Weights of a small transformer language model.
Size: 8 layers, 2 heads of 128, MLP 1280 squared ReLU, vocabulary 4096, 12.6M parameters.
Architecture: RMSNorm before each block, embeddings untied during training, gated attention, exclusive self-attention, attention sinks, a smear gate, an embedding shortcut, capped logits.
Training: 168M tokens, 5705 steps.
Each number is 128 + 32 x the weight over its row's rms, rounded and kept within 0 to 255. Layers, rows and columns count from 0. Numbers have three digits each. The size before them is the row's rms in percent of the matrix's.

# layer 4 attention value, 256x256, rms 0.0771, rows 72-127, columns 224-255
109:102105113143116120171114187121146154050101202141108130165176124142039144064125107147163111148154
098:119044127081103130140107154078162134106136131133154112100156149153148141206146142142089128122146
095:102193144076071166152116099146152147145112128116112077079114102145183185199113125127053154142130
101:145136110094115078150123099158182179115096130138135162150173120138097049120150119130186094105107
106:118117152122115128127167162103028101087146084156118165116123165082125154077115171127167091074152
096:085079134094083097174080090081171106148130151160151117128125125112140080078119141148124096061197
106:095103085132099149123179138199066131192154127095126141086194095166149101165135165082126141077072
119:138107144108142151168089163138150045173130153179123122103144068130140132097120155104144113115175
106:101108109135124117124112107120106104207191131107230111176116155161112133158159100093073216165128
104:163116141148136097143113080152161139111075102162167147158146137145098067113146095069081110137152
100:103084090155117148111111112122095193096151115165142180034175119167084120170106181123182121138089
097:108062157099157162064113093113120174161137119141116109110121123163143142081109123166165150110103
098:145078098143068139087134100180058087150081095088099116116128126127101165119131115073153103131111
091:117048147102131154121093114072091124092129187208111080136129102158101067074078127126056115136146
096:150139138120132174089084039137092190198157116078150106130128111084150107141114130105137117138104
109:154105119209149160139115031131121165144153056078144174147125144126118057164073149071130147147140
116:131054123085113078219102096110088144059075121180111095065184147143116130084145154122112076084127
100:165139143138119099140154114114146108087102119160133195175138157136138148109114143125104089224168
097:159116122107147151171093128097132169132113161172135132129158147129164183168101149129138119092140
102:138120135125119127095054095157120104117094162102144119165128127112106077100150143123102108089164
107:168152133082110186119117086056138141068150133131114100110125127107142095187090152158145112107136
107:133134136088160127140139093125125116118129163119109134113127109093102135124169219120105161135145
094:122119114139149134147094117105109124139120122175100147116112115142069081139092093111095165166167
097:148130097084091099129135190118131067114103118080122142158102162115113174115208138131189160154111
113:149128147184114148079102119147133174163185152134125105132121087077100133109081182105165140102063
112:168091181165055107125114101117161177127132154070168126146149101138095099144147126120115163140147
085:075201150086134100111131174159074118103158150139134122100136191111148178105137148124127155124166
113:129141075140110149109059087070092170081094152126127121097091178133162104158132143128120146109114
103:172111105209119100202128116178109108123133062108148120125191097141104081170163141113114113148071
097:196135132110043100182080127160171142099109153102110087077162153187101170161163118109108122181098
105:142135091119083171156104173125132076159124138145097133140122137102172095163139123060167115146176
090:198151100165121144107176110136099176173089106154117138197112182057099138144166124110153137145137
110:063098116100083137177150187148180118150166148162137112099198109139118140169141132158126141129104
097:101112103133175145152146231116085069139083098138120149114135135104133171141180123135101149165115
097:149130122128131122158125163087107132094073189159135114123166204123160149161164185134106144105218
090:088152164079132109144151114140137087118135152148127102170101118138130134106135097129121171182183
096:080154126137150122122158154151086089110116113105125136114113130135184187178146134152071162094091
096:090150083117192144127171168169113038120112149191166122146122136131129183127181136140125155139126
093:072164127112153188094132080109107121146051103057099158137120097120080115096091095095133144107150
090:111151088167141136157150204121155162097082154191139175148176155115175127143175115157157186091143
091:111178156145089157138121156110160128199125128080160071129096133172148138156103110152071136109070
103:144122153161157134129095127084161182131122148153138138120158065120084091142100093146099135166183
091:138095157123069137140150169151134122051142137147109114168095168139144161110176137124117156096174
110:105178140125073085128160127060117140126158090108154131168062169126109159094093183117098092138166
105:168086158148137116103122128128124131132107105128127150103127144171175103176145081142046164158215
086:162087128134104107134071113130121101098170124125136109119112098115183100154213107164155118168117
101:117150099104115118168122136119138114104067138102094097132134101160156147119111153157150169114171
099:095128140097073167095148181143172143078140133140093133138141142148136184160166133198089133085136
098:155113133136076154116093064081179151131180110130118135151093119126058142078065138090149099034109
104:140143134130092160055140105154094135100093120064112107165069155202137127104112088101102124143074
086:082084103082158140141148184127106080129108121167117187173172118135121077157142112116101145165149
105:151155104126100135119138021138121180134137143126079097119040054132135164079115090105093131160096
107:137141115105094127150133104088132138143154121129089145136149088112092108153076172141134116061151
083:049201118110196064122154089142128184164111151169144147163164132111105158118103130135112068134105
108:131126121119110107085124133133147154107159155130121153128159158142087148140156138163155123108143
099:164111080111077119171164135152122133074143132131148126168117112203116139131203084149130048158128
# layer 4 attention output (transposed), 256x256, rms 0.0759, rows 72-127, columns 224-255
098:119085125103167124171106166145113116060090213116072092136219135135103140111121088107160085162122
105:068072118084084112051138155122148126126093113155115125096126102131164103118127095108121131106159
111:031209125102137174112138100135159149164200117111127083109117147182147141149117153131136138146141
110:147165154099126099141131114134131175089149145148111127179148173134100094133120113160211141087123
095:143105118124074119110094151102029076094072155176061091097105180075132168125073125069118041084111
099:136089140083083105164040086109130143137079138185084157098157149100140135073164116152135124052165
090:145055083130075112111186127202120142165155116060129102080157162161124142182098145134153121071108
112:130074185075152129122164129133136133144094126160081102127141075153118122091164155117163140092120
100:092099113137118112138056127182115065151132102139208135109113072101161133152132096162068225161161
095:166195160119157069120152110188157113078170088213151142158174103170059099124132113155097159121132
099:170117124141109113093140145133128188140107120120148171074176120134128130143114139061126117104085
106:163109124069132166087122069125148165088136128143145143093143154164126150057124101104142125132112
096:144107111134115133097126131164080096158113134083116095098113095085083135170134131110205057133089
087:069116142126117139118072115139107125138087114178082123111109146161104084111116096116070098149164
093:171059157187079163078039063128072116171154154086108119089119092050173120154106111132089096123095
104:194163123178156151111094072119128133167176118089181193132182078132088086117100143097099123145131
112:097154140079154102143120078100140122047087136174085132076162117203097112122126145096138082075118
104:143187113153105090128111144121096123144101140132121151184101203067134129122120093143111081173151
095:176132132096138119161144130121127161154073121149111148109188169146136172128095123097137094089100
101:128137165075153054120048139157132115106106160140098081107151087112102076127148128171076118085157
087:035140157104095171081163154103112156104160111139117091137088117136158112152124145129173153138065
100:175150122098146096149137086135171081129068156151137153089112133150121134121188185131116149105171
098:137146152098199110155126102129122117134127101160168220105164071184097108155099120091076164150144
091:184086123032085127149131154101087080078066142129118185117130160102158141131158121095174154117117
100:185109092164077131104111152093154155170146149117152109127103053096146147122095143106140113118095
088:134099175112087141137048118094143186145140128133118116122116105109133082048163129177102160147175
084:050152120093134134161144183163091105072137128146148117149140167150127172158108148133096200140129
116:129145102155125129145092158105084142092069126122097185106122093093158115133115153036136126141131
093:129137122181130124134060136170086104148158122113144107130163135110153123169152103130123116140138
103:154155103075057117150113148127138170144112138158044098121174149157154189112126090106104139133139
109:101109140072093161157122171158045084162174127100134103126138095116146068191104112073162117159113
105:173108150149126162163150124132098094143112124113108157155143122075141139172145115143152175170129
087:159120077091065115146173185154154167156110131137113124132179099110068179128149068152185137127104
087:115156143131192157140131174125136106090058102124126166141119073089108149134158144121125146134145
104:141130118094126115155124175091124079127018166164087151102137144106153170115188148089128131122181
083:049175116126153152141117110156106100099169101176158106161116149129141146150139065148111185158153
106:064184080182188116158176106133145114152130131099191124139127171138136177139165150130143123105112
096:092125141121161109163190165200126069083104142143195090155084079150117132157188151176136193105111
079:139129124097181130151141072148136107144113147124147172157130091198072123146139136167069170108155
106:122081085146128104143189161111149117109108139155117176119143159098176117124169129132170173092126
109:118154141134123168102112137133156123206148133086168079087089142163138125119120112214043122143141
108:113151173147159124105077111115158144128151105152144165149164066148098092125122097131079139191153
095:134098097114071106090165151132137094063119100159065117124128156143121143073109125134112098138146
105:071172159108076126100114155075077105128165094120117133165080164080104154143129175089105092159158
106:129190107130128081097100119102133144144113080161138122140144100138107106130090060132107154155145
081:126071184125087136118074119085108123096159102143129128082123101073175077119155145130200119136123
101:092147121086150124164102129124129147089073173107102150114143146116108165103133144180125156146156
098:091153114113103146115217193124187142086121107134108128232115153154109145105134145165120165124115
102:100102163114074196065096088112070148150173118118099120150132143151088091104110154061126074130073
100:072189125118137187074177133172120119118182126040139070138107190167129127159093129108099092156104
089:171126102086149106154124154143118119129048147156131185157158090141137096156089114119083172165177
101:193196083152108107179144085148193138106151098118078126118076093155151181107089143166083139149193
094:107079167085126131173122096083123134149083143129075144162145108192102151170115140143080129122139
088:165188096170216072189149120138167128140097174176180152141107153137133177139105125145057141100143
112:157093128088111086137123164134110166146105128092156158162131187113139170104143142115168098119145
074:145142132115100104142141144134124130021121124105108094109088125100169142152150093188171082152179
# layer 4 attention query, 256x256, rms 0.0702, rows 128-167, columns 224-255
103:142097141177086089109065125126125123129037126128144175085111066150113172047181100093120129149115
083:139138115129175111110137111122164101079183121162140149102138127124152094164185155088068187164135
085:132101115124117130143121134146092119158117145109158103141088145137109104116105095193137124129166
097:139128178151098100056093144101099129145067142140170161123126093137110159048148128078069129148106
087:137113140131087098155131129105107097145103102123170149145092064177071180077148100102091149137143
093:135130136181123115130097149108128079097077122107125143082150097122150133150140175044066140127088
087:151131203128160125080091125138110097109093117130118148116133091117097125105087129080094111149108
078:161193152121142123146099141140120115077094122089095076085072088119194095138154133148138126141118
085:139139189132125102116149174169129121094178101101190127134127135146199133135156110089096153127063
086:161168103135108133206179169090108097111123114146070141079149216126164136202151156168159102169149
098:126099115088125178122219167104148142101133109163101177076109141089132091159118118079117128090131
092:062128084163111175173134080113130143147165117190127137177143151136095139183086149148157132126164
080:109075107139077181103155113108144142169074126061148145111155109096149099197114188109127100144115
095:108103050190125115172121134110158115149093099124100082147151148151113152134082107162151131115114
099:090120108134105076167157120118089109143145119167145132175129160150112180097148123175121123161176
086:151113084109097101155172113168119141144167132046169121122096079151117133082111121169088146164106
091:126138209120142141065100126152123138104154130188081192145096172120103124112119124178151155105134
097:090139153093201062131114158129179115127119106122148112159112078143144119121124108126107152181106
100:136165192152174153076096095137173153129117114095164115117133113124123089104078160075120140147112
097:117176148071119123117179155134115147118133104158132146121122199099148218158118129105161096098108
097:134121056175094172145142129100072104113101163173091103113150133094133102109115103081127134108116
099:098113100153122115155128107090081141130118162198113139129178200153139145126149137115158093131181
118:122132138142228050109088109141135082117071137144126079156174118149108164112118109156144140151096
117:133187058114126127153163102182140054117139066083165101175143126166133083085148109107130150165110
125:135095177128132147117167136144155200110151140087154121124132163156136102110113111138125120133138
109:134123190127176124127072154163115186114147126129123137061089102090114159119109136083177170130128
119:115106030178077135153174085144111137151068108112159139144151160133121154179129083176210126172132
114:121167110152129082132152073163175131102186105118198160147141135155153142121145172133111129128145
144:142123201104153117122072121198173112085183124087183106129090111168130110114177195153137114172123
098:152132064142075145119168134155125085148076126109141171137133073108102152132122079132180158131169
091:094099147152113228127131125118111207166140155126088116091160127102089122153057138090186124139131
122:092150071132153038146141126121185135140094097159178136162101143139096224159141086186218218153175
091:093070167126098207157090133151117153153118131139113116051104070123142146106091135110122177138184
122:101173107153117101155191113105188110145127111166108130228115101106105142154111098126181171135081
112:120149200132173112122072082106145143140210170134108115123156145155127132097088136086040077103105
107:148177206115181078123107156100119071123114109121132116135126081096116149061133164113141111193101
118:190148160133186097109130126187147117079155132114175135133179098169152128077135154152102140165097
098:098126135105149155160088143122092171196126150159136145122138130102127177116086142125124153102166
085:130147029124065138170200158161101095158058117082137123132145154148101118172159067165170193151088
110:173062151159121196134106129127097118076158134086148115090180107141117055145123155125083058160121
# layer 4 attention key, 256x256, rms 0.0695, rows 128-167, columns 224-255
103:093161080081085121119195117088120069152091121081134162123167122091126096179126170099127101142129
102:161070067164110134204077129107206158123111150107128079112097112148100128148104082181144159160137
101:090169094100124134125212106136086085140140131121113200165145124121113197120107127103151149090139
098:108145043110071137105153089115111113136068160076171156130140126114134153141130129089166104124149
094:069179143123159153106192104151116086158150115089122174136205100138128084158122138068149109140165
090:147102146144100079111135125123086121098138080092094142158119187142149126204102160128140056121179
093:146090132047138061095077125096134133117057146078164100134080166108177124110152083128193179141124
115:161054088138192106154063124146162163140102140137154094127071144149123120120120111159114129125066
109:156104123068149095149107130143102167109088156154116098196121164148127063136105055166138176156080
107:163083191185163110154085150133133149134158088154098132094117147150152119090149118157102103136128
082:089152150143144053086139133162148151089138131135119149065132106170132118110164111167157124134164
097:174149090147099129065148140076121104126088100089155138108082160094139132131145166142138181139132
107:139101126150155079154107170152165132090115111119122085090158175149163172128148123158110093119133
129:141111111210092115132123191119152124121143135116137114080109158138131176144147169178144100136131
089:172143165127176143109105134051120108170083146129112151184175100106107107140089125178124189127126
090:052073115127080140149109121111165091149136138122158104130203131129145119123137160127116167115094
100:135157108122118148072183142071054134112099073124111164150098150116078137126137110144148172137170
109:177164077116161110134106065133131152106111111072163135191109146152195124092092108106098135150140
097:100075093066097129099146088115094176112079122106147093144117121116183146079115118091139140138092
092:167156116153126066175105130098108168109113102109130154077150104119107139091103123151122160155133
092:154139085172172135156154154069098124118165118175116160131131141127100176161144134148136090144164
085:130158107105104132119126178060098093139038155113176107143125098095072075075118085113112200145139
099:193123118097108091093098083086186122181113131081149105200062099134174109109110104155118151106057
096:114092200073106146140156079146121150133136116124130076133113091119146116143120114104129134086091
122:098105145106126161099111116209104134109172103102126130095136179135211133114166150066149143127160
098:186154083074134132220095101139138146092119173135070169091134080147142121149097130139102072125116
097:092114158133110224151095137167133099177112143130130086006150138113100093164113135071108160122126
109:101124156101108202120113108098098165077188099056104105089132142110149111125120146049145122101103
102:099126130080101192175105090150096140093147127118101114092103072148151125111086114099116118128108
096:142180124142128137116133121109053145146082170169075158119089112098104144100119115087117111159155
101:158094095160108161127120163135160099131064128100145164067179124184096104133082086178123154142149
095:119118121164126190129093107135155139156109120071155120108086141145058118148116140132102149160112
146:144216092185147115146172129115081124102068171173132199170168147144080101118125144121130103152166
106:194105103178159169098151122142165136142122100082185180141131141145130158131095147109110127135129
111:113135090120145098075117105150114138155133174133153140181085129179176128123120102131082164124118
105:128157101145126148077109101113164115113168150148106161127195099155135131075061157110114129173152
085:160125173084139102088106116087066131068120145127073139167086107127155108117117130128114075108111
110:139127112149073058136114154117138133112107096119102118124138156152114175121124116216147172124175
110:096094187120142152105124163156170092098153113149106082074142190099164154165161142108159121089080
114:143116155096132080128102148169104101103098122138116075176104102190127095124131067139124136193095